From a checkpoint of a small transformer trained on Wikipedia.
Architecture: learned positions, tied embeddings.
Each number is 200 + 30 x the weight over its row's rms, rounded and kept within 0 to 999. Layers, rows and columns count from 0. The size before them is the row's rms in percent of the matrix's.

# layer 2 MLP up, 2048x512, rms 0.127, rows 973-1081, columns 256-319
094,221,220,203,185,188,221,170,266,192,182,266,198,250,221,170,173,187,199,211,221,199,202,164,232,235,184,218,248,198,191,211,168,194,207,162,147,160,174,182,203,190,198,174,195,137,172,220,156,180,249,210,186,214,207,177,153,160,180,206,219,174,204,222,190
098,176,211,168,166,173,200,165,222,245,194,228,174,235,242,186,212,207,195,181,195,234,242,199,221,174,175,206,207,235,188,245,154,193,215,183,199,212,214,292,159,151,186,235,218,235,168,222,214,192,184,168,178,183,180,190,202,223,218,160,131,207,173,252,180
100,224,223,178,189,195,141,122,189,217,213,190,169,191,210,242,152,196,223,210,167,176,201,153,201,228,150,193,162,178,229,194,162,202,210,198,205,213,219,182,208,170,159,243,247,211,172,262,203,205,148,207,236,189,211,207,231,192,234,222,174,173,253,172,166
092,195,215,243,155,160,154,235,222,226,175,232,181,150,208,226,141,174,239,164,155,155,209,143,233,268,155,212,174,159,178,164,167,164,160,222,193,192,185,158,216,164,261,174,203,182,198,212,225,177,210,239,231,202,193,210,197,184,212,224,200,214,208,253,193
099,185,195,209,212,245,126,206,229,217,197,216,205,198,160,201,218,150,230,195,230,169,189,180,201,172,204,201,202,203,249,222,225,192,210,250,176,228,179,182,144,155,169,174,202,180,216,222,186,259,194,198,169,249,233,204,196,220,197,169,188,184,239,248,176
097,210,158,203,195,155,202,153,221,233,179,179,199,180,256,220,181,188,210,210,227,275,191,195,222,251,162,221,244,214,213,176,224,201,174,209,154,213,185,184,225,187,209,255,229,250,195,227,172,180,233,211,156,135,238,188,204,263,208,211,190,279,245,212,226
094,192,201,162,219,208,218,172,233,217,238,234,217,253,220,208,191,191,210,177,202,188,208,208,195,225,255,205,165,248,220,213,269,189,110,150,225,186,247,194,256,232,177,192,223,197,176,196,225,196,214,195,219,213,195,218,235,195,216,217,190,214,167,254,143
095,245,177,202,176,187,198,210,205,179,202,156,187,177,208,215,186,199,197,239,190,214,207,223,260,214,151,209,168,211,205,234,194,238,180,204,184,246,146,197,230,186,198,254,201,225,238,217,170,179,192,230,229,201,206,220,219,138,203,187,150,219,171,166,189
100,184,213,214,191,225,200,236,210,172,205,172,203,182,150,206,205,205,142,209,236,208,200,249,193,238,182,211,215,202,219,207,216,186,186,172,225,195,206,223,204,215,201,199,175,202,178,208,177,191,186,208,217,194,198,191,215,233,152,225,217,213,202,193,213
104,161,126,217,161,161,123,175,206,211,237,159,148,196,180,205,155,203,197,231,185,219,149,212,192,111,197,178,218,221,182,200,169,211,138,194,234,174,204,191,161,201,217,206,248,166,179,179,182,206,230,190,221,217,192,225,166,222,194,247,219,239,217,226,218
100,198,203,209,238,216,205,219,258,176,196,239,186,234,171,208,212,195,146,169,210,170,233,180,273,194,210,191,232,213,141,278,161,216,181,203,170,160,184,172,206,155,192,208,232,201,243,181,210,194,164,178,216,167,180,218,240,196,215,198,225,205,169,197,169
102,255,241,181,183,140,214,177,213,133,157,193,176,220,203,209,219,186,211,156,195,205,136,202,155,174,193,198,232,192,185,125,254,202,159,187,213,182,228,198,192,164,172,153,191,219,180,199,223,195,226,213,169,195,183,205,185,215,204,181,180,153,193,217,162
091,220,226,190,137,200,212,204,181,251,221,169,179,194,209,222,211,202,152,221,218,211,192,178,228,196,223,234,194,132,199,216,151,181,164,227,199,238,211,190,175,154,158,180,204,243,202,186,216,202,235,229,235,196,167,244,218,221,190,164,200,194,242,228,208
085,213,197,185,174,204,179,153,226,190,241,192,232,186,230,212,191,217,192,237,180,178,232,169,233,213,195,210,227,174,165,178,162,223,143,253,168,156,138,187,229,182,224,215,156,185,159,225,197,213,220,191,190,172,222,174,161,214,164,185,193,237,201,189,208
095,195,146,206,195,231,190,157,228,185,222,227,254,184,234,214,229,206,187,202,202,196,203,145,230,156,141,224,235,213,214,197,178,189,189,216,198,213,184,169,187,243,220,172,190,223,247,214,208,209,228,206,217,164,229,205,161,175,250,183,204,216,223,262,196
099,170,226,186,191,216,209,199,174,163,195,169,167,242,222,206,226,234,168,200,165,192,199,216,228,186,131,188,202,140,227,201,198,192,222,209,146,209,199,207,203,262,194,196,178,173,252,189,171,159,214,169,255,203,218,245,198,182,250,208,205,210,174,202,193
092,178,208,166,183,206,206,210,207,155,221,154,237,257,225,237,202,165,250,176,208,200,219,176,167,230,165,203,197,176,146,189,218,257,170,240,152,205,158,167,197,236,213,212,221,229,229,209,204,185,212,165,164,227,265,197,127,154,209,170,170,239,261,149,237
112,198,223,170,166,205,240,239,216,219,149,195,160,211,152,226,226,226,186,114,175,225,225,232,237,181,216,183,163,217,219,206,199,249,206,142,235,286,182,180,119,214,169,147,178,190,190,208,198,193,199,188,211,275,192,244,201,204,154,204,204,226,237,184,199
111,261,181,184,179,234,207,198,238,193,197,210,158,198,204,238,212,184,186,200,198,262,256,140,213,171,193,225,194,239,159,209,225,195,189,165,165,236,201,202,194,180,182,202,228,255,188,137,230,202,217,161,214,185,145,206,227,152,223,186,193,168,196,246,210
100,232,166,184,191,199,255,193,232,221,175,226,176,281,209,178,224,222,197,194,239,238,197,173,241,257,197,184,221,190,186,234,235,171,211,154,176,184,183,193,159,228,175,166,201,223,215,198,183,227,236,225,140,112,181,235,223,154,158,204,187,259,182,166,210
092,214,137,214,190,187,237,222,215,259,165,241,198,174,251,193,193,216,191,193,226,186,166,205,212,262,179,202,226,192,196,205,171,215,184,216,169,185,239,197,229,176,214,176,202,251,198,220,197,176,254,188,220,116,211,201,209,197,181,188,131,188,190,204,245
109,242,222,193,221,199,196,202,195,228,255,238,186,170,142,196,182,153,193,217,239,191,174,210,180,215,178,157,213,169,188,193,177,195,125,185,167,226,179,167,203,276,185,204,198,211,161,206,239,187,210,206,270,233,195,194,195,204,166,259,214,147,178,193,203
094,224,223,232,215,221,195,227,167,214,198,203,214,147,200,163,176,193,221,160,150,178,247,222,218,156,185,155,194,218,189,259,187,217,109,184,188,156,194,290,249,169,189,210,234,217,182,192,154,207,181,184,231,168,203,209,183,211,143,181,174,209,211,213,203
098,260,187,251,166,186,200,243,192,202,143,200,184,170,244,234,260,174,184,176,237,217,186,237,193,243,188,211,225,192,213,181,242,176,191,251,154,194,193,203,252,256,237,129,205,196,188,149,278,216,169,255,180,226,191,165,169,247,214,177,164,200,168,191,192
094,169,196,223,205,185,212,215,245,186,184,190,194,245,136,219,169,190,181,238,200,200,214,255,214,164,215,215,230,211,187,196,199,195,267,190,212,193,145,218,173,177,135,223,210,175,213,203,179,205,228,185,235,196,178,202,203,256,199,205,145,268,217,231,175
100,220,206,186,206,167,188,211,187,214,227,175,230,205,196,165,263,218,204,173,227,157,144,220,190,236,157,193,208,205,168,129,242,189,184,203,130,205,192,170,195,204,228,234,280,217,173,207,198,169,209,233,101,104,232,193,222,203,213,160,206,223,208,208,193
103,227,160,226,239,172,203,250,223,162,179,177,171,149,208,165,193,198,191,181,193,186,220,204,216,191,205,214,217,219,200,203,211,180,239,193,194,206,210,209,198,218,285,200,171,157,243,270,217,249,223,246,218,199,175,201,205,153,212,179,240,223,249,192,179
093,196,181,205,200,233,218,169,189,223,239,212,217,202,201,202,246,173,181,247,182,208,196,230,212,210,230,204,216,192,209,174,195,253,206,210,152,259,218,186,230,193,197,165,183,202,205,241,215,179,151,190,113,153,208,173,196,216,209,248,207,206,167,133,245
094,192,171,229,261,241,231,211,219,159,199,200,223,218,182,228,200,175,182,134,229,232,207,200,206,198,214,237,167,157,231,202,231,141,139,226,212,225,181,226,197,211,167,191,236,146,219,195,202,216,240,206,177,191,227,115,189,218,190,190,211,152,195,198,107
104,237,217,192,187,236,192,157,205,229,218,252,217,205,193,246,198,193,185,147,202,195,189,184,194,196,160,176,180,184,225,153,225,238,218,255,222,205,237,227,183,155,245,188,238,225,185,212,162,177,321,225,151,219,242,224,159,206,227,167,205,193,305,172,213
098,194,175,238,193,172,285,166,197,174,233,164,192,259,229,216,213,251,236,227,177,229,223,209,190,188,160,230,221,191,238,177,167,221,203,188,200,233,224,231,203,233,181,141,195,193,202,172,217,222,265,202,206,212,197,223,231,206,185,158,185,177,220,200,256
109,169,210,191,190,200,216,161,233,175,217,232,198,209,198,205,187,148,162,187,197,181,216,203,162,185,195,194,224,253,181,228,234,203,158,187,249,183,222,209,183,215,238,165,172,227,238,144,216,228,149,209,188,177,181,165,234,202,169,215,211,209,265,199,210
100,223,198,252,149,227,226,172,199,149,228,246,184,208,184,213,148,242,226,236,213,157,244,195,198,228,164,189,204,152,213,302,270,192,203,194,218,241,172,210,207,203,204,199,197,195,246,241,150,213,212,179,210,186,208,235,221,189,138,235,214,204,158,186,206
106,194,204,228,256,177,148,228,224,143,166,205,204,190,155,230,208,199,159,208,177,215,249,122,190,184,190,194,179,187,250,191,227,177,243,176,199,165,156,167,239,255,193,186,241,178,177,153,268,211,248,230,220,223,204,174,192,208,188,185,222,195,210,181,207
096,174,195,156,184,174,188,166,269,145,220,181,165,217,192,244,240,232,187,169,177,209,139,183,246,214,282,197,170,178,225,230,170,203,230,171,205,188,194,248,213,179,199,166,195,191,173,175,258,193,224,181,138,229,211,145,167,212,173,204,184,256,179,198,217
102,187,178,242,215,240,216,174,181,214,154,161,197,189,207,183,214,156,243,217,223,254,222,192,212,267,160,171,184,236,191,155,171,196,193,180,201,206,241,237,218,210,225,193,224,187,272,183,205,198,200,197,267,217,220,152,184,202,165,165,139,210,268,227,217
094,199,205,243,198,160,192,240,185,170,176,257,146,221,224,164,215,194,189,276,167,155,214,236,184,204,264,221,195,201,183,136,140,225,124,168,178,209,221,158,202,199,209,172,184,192,175,153,189,144,156,170,194,185,259,238,177,153,175,164,248,240,151,227,145
096,191,214,190,165,163,180,225,193,261,274,188,190,246,208,200,198,223,194,148,188,163,231,223,205,204,168,187,183,180,156,174,241,255,171,203,168,190,205,193,215,199,207,203,172,232,247,179,190,145,176,216,221,159,230,156,222,209,212,170,186,242,218,232,150
089,209,194,176,220,125,168,183,180,178,236,167,183,153,177,201,180,224,190,203,209,220,209,195,183,197,236,210,242,232,171,244,235,198,172,170,239,152,190,192,187,286,241,138,167,163,164,203,181,217,232,180,189,248,189,145,249,184,176,208,222,227,187,157,192
104,277,210,157,171,162,202,211,146,254,221,174,209,244,188,206,205,126,226,180,204,253,164,210,256,234,182,200,191,229,221,176,200,254,111,220,182,271,229,168,246,239,206,205,127,220,247,157,222,156,164,160,200,194,184,233,200,148,179,208,186,194,186,243,174
102,229,202,147,245,238,225,196,221,187,213,205,245,189,293,140,153,169,218,191,183,225,226,203,177,152,150,232,190,239,185,165,139,169,226,136,155,224,196,242,200,211,205,219,202,217,152,236,190,228,165,168,174,193,188,164,159,193,228,152,239,211,212,183,188
094,201,200,162,200,161,229,187,177,181,252,201,202,209,213,181,272,142,252,170,137,211,172,194,201,175,201,243,232,232,228,213,185,232,192,211,169,191,255,196,231,192,186,207,178,162,203,178,172,177,192,177,171,170,206,150,183,240,229,208,158,250,187,190,195
100,245,162,211,155,155,183,233,218,236,179,188,244,174,245,251,216,158,226,179,227,204,228,181,192,138,176,241,207,190,224,208,226,257,165,195,208,181,198,219,263,179,211,226,163,182,192,159,156,201,182,195,231,203,193,207,246,176,193,191,199,254,201,191,174
104,218,190,263,182,206,189,252,204,173,163,252,181,251,197,218,214,182,188,197,186,179,235,199,208,228,179,225,196,232,205,217,236,232,219,169,174,206,169,211,194,165,177,207,216,245,155,183,198,188,253,243,218,194,214,231,203,150,167,245,219,241,217,271,174
087,190,241,260,213,190,174,175,220,184,183,233,184,211,200,149,172,242,226,210,206,196,239,165,168,286,207,211,191,161,173,191,244,208,213,200,202,179,170,190,203,231,203,182,202,163,215,203,223,229,206,207,176,214,166,235,203,170,172,156,145,161,170,237,180
103,252,245,226,137,156,253,197,192,231,241,217,260,230,259,196,209,184,220,185,223,189,186,182,264,215,187,233,182,159,176,278,195,228,172,192,196,216,206,186,206,206,180,215,226,162,215,216,206,233,254,219,201,136,191,155,209,223,196,197,186,174,179,213,168
101,144,191,222,200,216,195,179,250,156,170,231,235,186,184,143,185,175,148,171,192,171,251,187,244,214,206,214,179,188,190,201,180,204,181,194,217,213,224,231,232,271,226,191,167,194,186,218,217,201,170,189,202,189,223,204,221,152,232,174,224,222,224,167,204
100,184,166,225,227,208,174,219,193,169,236,163,228,146,217,169,187,185,212,232,175,197,172,163,132,164,206,230,158,202,207,234,200,227,189,217,170,191,230,189,167,248,225,160,230,218,206,199,216,231,175,158,140,231,154,150,210,270,255,192,213,204,211,132,223
099,217,182,197,272,189,222,184,168,231,206,121,246,203,214,182,220,208,165,166,185,220,231,278,209,227,298,179,199,181,231,205,246,185,156,180,217,204,218,224,207,234,193,194,194,240,193,227,295,215,210,188,192,149,222,160,195,244,229,113,206,201,227,209,253
099,183,165,253,192,160,225,216,278,214,159,154,173,171,254,159,188,281,237,172,180,245,199,198,200,248,206,188,244,231,192,240,168,180,207,184,197,173,195,213,217,147,239,199,195,182,203,222,157,257,217,223,147,210,189,202,196,233,180,183,226,212,178,180,175
092,202,163,229,198,178,209,192,207,260,192,195,220,211,144,208,192,181,253,200,222,180,209,193,227,202,158,171,216,226,221,202,173,211,188,220,209,182,163,195,199,185,160,190,162,161,170,178,262,198,211,199,182,186,235,257,194,187,260,182,194,211,199,217,144
102,222,195,218,200,167,137,209,189,157,214,175,183,203,199,251,178,159,204,138,156,198,199,123,213,232,226,220,101,182,219,150,220,181,233,150,213,163,150,259,232,233,200,249,195,224,176,152,189,182,195,194,188,256,211,256,220,192,208,211,215,211,189,152,187
096,198,179,225,159,202,192,173,144,192,190,219,224,175,178,208,174,206,221,232,217,192,182,176,198,187,217,205,205,216,208,173,196,196,189,193,212,202,158,158,153,205,138,206,169,190,208,205,164,245,168,147,216,216,242,239,220,206,186,197,241,122,208,185,191
106,193,218,207,240,199,226,247,190,208,171,219,208,169,188,193,231,212,198,154,193,171,195,157,139,216,172,193,215,242,218,227,218,212,157,207,180,196,178,132,83,214,205,198,213,187,211,214,240,238,246,190,219,211,244,203,200,214,211,241,183,176,219,233,231
096,211,182,193,179,181,173,172,215,202,149,189,208,222,227,227,165,181,207,245,192,207,198,253,208,230,222,211,226,243,197,250,161,215,203,184,129,168,150,184,175,174,192,192,155,185,171,234,181,202,172,164,187,199,186,185,155,231,92,173,196,217,154,192,221
093,207,209,260,191,190,166,223,199,140,219,240,167,246,228,178,163,189,138,248,239,184,209,201,212,220,164,164,244,190,154,189,233,164,120,192,209,220,257,177,240,169,255,109,183,213,254,260,263,189,163,154,166,153,182,165,190,210,146,214,197,172,188,213,176
098,235,224,215,272,230,204,193,241,146,200,210,177,186,149,233,219,186,181,162,216,203,193,174,226,199,221,161,218,223,246,189,162,249,157,156,217,252,196,182,195,243,216,222,233,237,226,195,239,179,214,166,195,210,187,273,219,198,220,204,167,217,230,169,200
103,232,200,151,225,165,215,175,198,171,204,253,179,190,243,266,243,211,154,210,240,211,170,139,233,128,187,141,207,168,208,160,200,224,241,192,209,189,154,143,216,139,155,200,177,250,188,179,197,255,189,184,240,198,198,202,242,205,169,186,200,197,203,200,198
099,147,173,186,177,183,234,227,140,179,259,236,196,189,181,187,194,219,228,212,138,224,172,174,219,214,214,219,210,217,174,155,238,235,158,216,202,211,238,211,133,184,219,201,203,195,224,241,239,202,213,236,188,185,181,217,208,233,200,156,189,232,174,193,203
091,204,161,171,176,165,239,229,185,213,191,170,182,203,153,202,219,162,242,206,181,241,186,191,162,251,143,218,171,247,223,218,186,197,230,221,125,164,224,205,218,239,213,200,226,177,238,143,160,209,223,157,139,190,220,207,174,197,244,226,170,162,214,217,223
134,235,218,206,263,256,170,212,183,177,210,218,198,256,223,229,160,214,185,185,183,186,239,212,189,206,184,170,228,242,180,169,186,209,279,196,211,168,202,211,251,197,191,184,160,214,201,184,239,238,157,198,210,186,231,234,180,202,194,242,187,212,181,167,218
104,197,200,196,240,198,212,208,192,193,213,222,183,166,145,213,183,150,236,213,180,174,187,214,213,221,194,187,252,179,218,207,236,231,157,267,207,231,197,209,172,203,160,184,248,193,210,163,250,241,265,184,233,186,204,164,189,210,211,154,253,228,254,214,200
097,170,189,194,178,198,207,198,225,253,202,260,247,220,177,257,214,247,185,199,182,205,219,190,207,205,122,156,167,178,214,229,193,228,213,198,225,168,201,165,213,198,157,176,196,150,166,251,150,189,198,247,185,201,227,225,204,181,119,232,212,198,198,251,153
108,150,155,179,242,233,198,211,139,177,209,153,216,210,263,192,182,208,238,223,207,196,195,235,234,169,162,198,214,136,141,225,247,188,224,157,165,178,214,205,222,191,180,205,219,235,243,206,208,165,234,195,191,163,192,211,233,193,177,187,188,241,205,191,217
100,155,196,214,236,204,212,189,240,185,130,238,195,208,210,252,174,179,223,176,254,147,238,181,249,185,164,231,224,250,207,192,146,186,268,127,211,206,148,219,203,193,203,250,190,231,148,172,223,229,238,158,199,208,212,203,176,166,250,231,237,231,182,216,195
101,257,214,220,215,169,196,217,203,228,192,186,241,229,137,254,243,187,186,147,218,195,166,227,179,222,185,215,188,221,170,244,196,226,173,240,273,225,192,233,178,203,195,231,199,214,250,166,170,203,193,207,168,199,183,175,240,243,234,192,186,187,212,222,204
095,187,186,193,194,164,151,168,197,170,245,244,203,236,261,217,186,200,187,226,185,195,212,188,190,212,187,206,209,220,212,215,202,219,224,236,245,222,166,207,183,182,188,213,167,175,224,166,171,171,245,177,211,207,149,191,194,150,215,170,225,161,209,234,227
087,206,214,185,239,154,199,191,215,240,202,156,204,213,234,202,177,169,206,240,197,199,188,232,216,246,217,222,178,149,207,177,254,210,187,222,222,204,229,183,185,153,215,189,247,183,208,237,182,151,192,169,189,243,190,238,204,183,185,213,215,216,195,165,159
099,173,207,220,187,205,232,208,137,168,180,221,200,176,201,223,172,168,196,203,162,183,181,193,149,237,185,167,154,155,194,184,178,199,173,201,195,146,154,203,143,168,184,193,170,209,255,187,186,171,183,156,177,234,210,213,231,223,231,236,193,181,214,160,210
099,224,184,185,247,218,239,166,247,249,165,189,277,138,142,187,245,191,220,173,216,176,233,223,177,222,204,178,247,203,207,199,252,196,172,242,228,151,177,263,155,146,198,195,261,198,214,149,220,161,196,220,211,163,171,209,176,207,207,186,194,163,161,244,183
101,215,184,195,146,178,175,185,211,187,221,261,264,203,189,239,227,255,195,205,145,241,217,168,185,187,229,224,210,146,166,250,260,212,160,213,206,210,163,161,194,232,195,254,194,214,207,211,198,222,204,227,196,202,221,226,187,215,217,170,106,210,201,148,201
089,210,206,190,247,243,257,162,181,230,183,227,235,192,206,121,193,266,156,171,184,213,159,219,230,192,180,205,204,228,179,211,182,247,186,153,175,179,183,151,251,238,165,160,166,146,198,227,176,193,274,198,194,190,217,145,232,205,177,208,191,233,173,191,228
111,204,155,268,211,211,198,199,165,229,154,206,178,257,229,205,277,161,234,221,230,254,296,224,169,214,172,192,237,230,231,196,274,225,133,137,193,201,221,227,160,199,279,158,236,247,218,200,262,186,207,203,210,218,171,165,165,202,204,211,212,222,235,263,206
099,161,215,182,183,197,174,218,218,236,201,183,168,199,226,172,235,194,195,184,226,240,201,183,241,276,210,170,228,149,214,230,184,192,188,188,203,229,220,202,178,152,193,232,211,247,225,229,196,212,196,216,192,235,172,132,218,166,195,234,208,265,243,208,168
097,209,224,181,236,183,151,226,219,175,200,188,207,161,221,165,211,222,237,192,186,239,208,188,162,150,209,180,184,193,206,205,193,174,220,157,212,259,178,135,215,194,184,179,224,171,219,158,204,210,244,218,238,250,206,202,234,198,143,159,218,233,249,191,234
103,215,166,242,179,214,188,201,202,202,164,185,203,196,228,204,196,165,164,197,141,198,201,196,212,207,222,154,186,238,260,212,218,235,226,169,179,264,212,244,232,225,214,198,192,239,197,236,231,235,241,196,198,183,209,204,205,188,213,202,180,199,176,189,222
122,219,263,200,231,214,172,139,208,217,177,256,202,251,124,191,160,201,193,202,263,182,183,226,104,161,227,166,176,222,190,235,223,260,216,206,232,152,204,199,196,187,219,217,168,229,279,195,207,174,156,211,195,232,207,258,207,208,207,220,159,164,224,213,182
098,216,164,211,191,203,205,208,221,149,215,221,235,174,177,256,215,156,166,269,172,240,190,199,180,203,164,221,234,163,257,241,207,240,232,181,185,177,162,193,198,197,236,192,165,138,165,217,188,189,182,225,157,219,215,184,197,201,245,198,180,176,180,205,211
100,244,167,189,190,224,194,173,159,187,201,244,180,202,248,194,173,203,227,221,187,185,234,204,168,197,267,214,215,180,231,230,185,180,150,170,210,203,205,170,138,227,162,199,262,207,205,195,269,210,179,228,185,184,229,184,205,129,211,164,189,179,235,196,186
095,199,180,236,242,193,213,194,229,203,118,188,177,205,200,201,245,174,192,222,217,231,179,204,172,208,178,232,170,191,207,229,173,191,226,176,186,191,166,227,154,213,178,200,164,270,179,190,245,173,141,204,210,223,216,204,173,186,226,202,171,194,182,185,192
099,218,213,189,198,156,244,221,185,142,202,257,139,211,179,163,190,155,247,229,214,205,217,169,200,144,173,205,173,166,181,154,179,188,214,208,191,256,145,247,221,198,165,193,191,209,174,216,172,207,227,255,165,214,193,135,178,205,205,203,235,135,229,187,202
102,218,191,230,163,192,210,200,193,178,193,196,202,192,213,195,226,146,205,182,127,230,141,167,257,136,166,169,192,188,192,241,167,139,215,169,165,210,228,171,212,220,143,157,191,211,221,198,220,192,226,206,223,190,178,230,225,142,163,244,176,212,193,166,175
100,211,174,245,280,195,215,222,174,268,222,199,180,158,203,237,212,151,214,179,217,209,198,185,255,195,204,247,268,251,169,229,214,202,209,218,167,169,180,141,194,204,236,228,167,206,210,226,214,184,263,160,198,158,204,191,208,207,141,230,167,165,170,191,221
096,200,244,193,189,205,172,231,261,230,211,168,238,224,226,291,174,208,120,146,193,216,176,263,153,160,238,171,205,218,197,197,216,212,196,220,168,194,233,192,157,202,214,194,190,201,200,202,224,204,177,210,227,165,245,199,215,218,185,221,158,219,180,203,194
097,197,169,227,201,161,180,186,200,178,199,186,197,216,231,203,204,165,206,203,209,243,244,199,209,229,166,261,184,188,225,255,208,162,194,148,220,218,213,205,256,195,217,243,191,198,177,220,205,209,202,104,196,241,195,223,221,203,223,184,199,234,220,204,185
101,197,218,178,244,201,233,191,171,222,176,224,148,212,194,206,193,208,224,216,189,205,202,216,159,216,193,204,204,188,247,225,210,178,239,198,176,232,187,180,225,136,174,227,152,205,195,200,184,196,201,183,230,207,174,183,190,223,262,249,197,163,227,194,222
106,226,188,133,167,226,171,276,158,209,199,232,181,217,169,203,192,204,189,159,218,210,214,208,200,221,193,244,196,176,171,221,220,200,279,183,187,232,163,189,122,189,148,173,199,189,217,246,223,217,229,216,224,197,271,255,172,220,217,231,164,180,206,178,220
102,202,212,191,217,205,188,226,182,214,175,191,313,208,216,230,181,168,143,226,188,171,182,195,229,203,254,208,222,172,225,245,220,172,245,191,201,194,191,171,205,218,177,239,198,255,192,234,160,278,184,280,191,227,194,174,274,228,216,205,242,220,213,226,175
095,159,196,274,213,235,228,218,201,218,196,162,204,207,186,219,222,154,258,149,264,191,185,175,229,245,214,233,223,224,251,224,212,241,177,157,217,247,255,147,210,253,156,200,196,185,166,211,218,218,236,145,180,219,216,255,155,194,182,220,208,147,236,213,210
109,191,200,215,234,208,157,203,192,213,243,217,192,197,237,229,213,181,220,214,171,180,183,154,188,151,210,210,182,157,207,208,226,191,192,153,152,202,230,197,231,165,181,219,175,231,185,232,214,237,260,207,187,168,190,188,215,200,245,170,192,222,195,225,211
095,210,232,200,180,200,240,267,211,264,182,166,262,161,292,223,164,159,141,179,213,257,169,222,158,191,186,184,213,222,205,217,182,217,214,214,160,177,198,262,184,115,216,221,258,234,163,195,172,181,235,184,133,172,195,159,262,246,219,249,120,233,210,164,219
089,207,234,160,259,175,224,162,193,200,204,173,199,254,166,217,206,180,219,223,213,206,193,205,156,237,227,231,180,203,218,206,108,189,197,210,186,228,209,173,210,222,244,198,213,165,249,190,277,213,183,205,148,236,234,188,232,206,258,191,233,178,216,216,189
103,228,207,230,157,165,229,200,241,187,232,184,219,199,234,183,190,185,191,238,163,210,200,202,195,237,214,237,229,203,204,207,193,253,171,177,217,244,229,232,206,185,196,256,239,236,175,191,250,226,153,198,266,195,193,239,223,174,222,196,220,158,213,226,184
100,201,146,214,214,181,207,231,194,204,223,239,203,188,234,211,207,173,222,198,251,174,211,159,194,179,217,208,254,179,213,182,213,212,169,187,201,185,165,205,147,205,247,160,199,221,178,204,206,158,152,222,242,223,193,163,173,219,143,158,196,199,167,257,224
100,200,200,175,155,253,216,195,190,216,215,231,232,215,221,184,194,224,167,182,186,200,231,207,211,210,245,203,175,187,221,214,194,137,206,209,229,197,172,186,215,222,185,193,186,281,210,230,292,189,205,185,219,147,240,205,241,187,172,193,206,199,136,220,177
106,200,188,227,219,203,216,196,265,184,162,177,181,231,198,187,201,238,210,247,211,206,215,154,150,178,178,185,232,186,201,198,232,191,221,206,199,271,214,154,204,212,177,228,238,210,165,204,197,191,226,238,192,202,176,208,187,195,194,182,200,194,226,203,212
094,221,191,187,266,166,182,210,235,169,181,196,207,227,220,219,216,200,216,171,209,144,186,220,166,213,242,188,174,174,187,175,233,200,189,165,174,212,179,170,188,177,234,190,197,220,214,263,181,168,168,187,208,164,226,201,194,264,212,174,187,208,151,197,202
101,167,175,215,202,169,161,239,215,193,218,208,247,200,250,206,195,208,211,228,201,184,190,189,248,235,205,164,202,162,214,169,246,217,155,213,197,179,158,196,237,182,263,230,189,177,245,226,208,152,196,198,243,188,201,191,150,174,191,233,186,249,148,194,160
101,269,186,204,191,154,168,232,184,226,183,233,217,185,224,274,188,130,152,139,175,193,211,227,233,203,174,240,150,167,152,212,201,189,198,214,194,274,232,170,201,185,210,209,177,200,173,235,226,178,191,203,246,181,181,178,228,128,191,195,181,266,200,175,211
101,199,148,215,182,119,181,193,147,228,194,171,194,198,187,200,166,269,122,176,166,237,184,190,167,197,177,147,182,219,167,189,194,210,182,152,158,222,204,216,206,246,161,242,235,176,228,190,204,200,193,233,200,234,222,246,233,207,152,189,228,160,208,194,165
105,245,168,243,250,167,221,174,169,227,244,184,122,161,224,199,201,190,224,160,224,204,211,211,188,204,181,207,244,210,211,198,206,236,187,236,242,162,214,254,170,261,228,254,177,207,164,219,203,221,252,190,191,173,149,250,197,194,234,205,224,184,206,135,229
097,220,196,192,201,241,227,144,247,183,199,205,195,208,176,258,199,288,184,168,198,196,140,232,208,180,168,205,175,160,206,231,193,228,218,214,219,229,210,209,223,215,199,240,195,179,183,252,198,198,290,193,172,171,218,207,205,157,251,204,177,238,181,175,183
095,203,226,201,227,144,165,206,205,228,219,193,197,192,252,195,182,165,217,209,176,141,201,216,205,200,240,149,222,184,228,209,210,191,220,175,192,229,172,200,283,152,198,281,212,244,251,211,210,222,209,127,239,176,223,194,221,139,176,248,208,175,199,170,158
096,177,181,152,262,215,193,187,205,192,217,142,196,195,291,249,209,229,233,203,225,205,179,198,171,225,161,226,233,192,248,203,162,179,191,188,228,189,164,230,269,201,185,211,170,221,179,219,232,146,197,184,184,171,237,209,182,155,185,246,178,250,246,188,173
098,181,200,230,165,207,224,232,181,190,190,225,200,291,161,164,165,153,233,199,170,195,263,204,170,153,215,175,216,197,212,190,198,160,187,195,188,190,214,181,202,204,143,232,243,199,200,240,204,220,117,194,197,175,214,192,196,227,220,246,238,194,208,176,254
095,207,247,155,151,255,231,167,172,186,172,253,158,279,210,215,247,260,192,154,207,195,147,153,219,205,199,207,199,187,209,227,208,136,217,177,184,261,215,175,210,214,196,164,236,189,179,204,199,188,176,181,231,213,191,183,216,180,164,216,225,230,186,176,196
103,253,246,211,179,167,164,219,221,223,201,186,179,196,160,205,190,166,231,174,198,212,121,239,256,196,191,189,182,194,232,169,251,243,271,178,219,233,188,196,192,175,211,218,204,200,207,189,214,268,266,189,186,172,243,223,193,178,256,185,174,213,168,236,144
109,185,183,210,257,186,215,185,176,200,208,230,187,202,189,202,204,176,203,222,175,160,177,211,153,198,185,198,245,235,174,194,229,202,204,182,194,172,203,198,118,164,275,169,228,239,239,180,219,207,205,217,224,137,226,223,155,122,158,194,204,215,234,196,182
097,194,217,200,192,234,171,163,168,196,151,213,184,171,148,291,189,191,179,186,157,162,261,204,189,248,223,220,219,212,256,171,131,187,246,152,175,191,212,182,232,226,255,176,146,168,185,173,217,213,154,188,140,229,188,210,239,161,210,189,223,159,218,198,217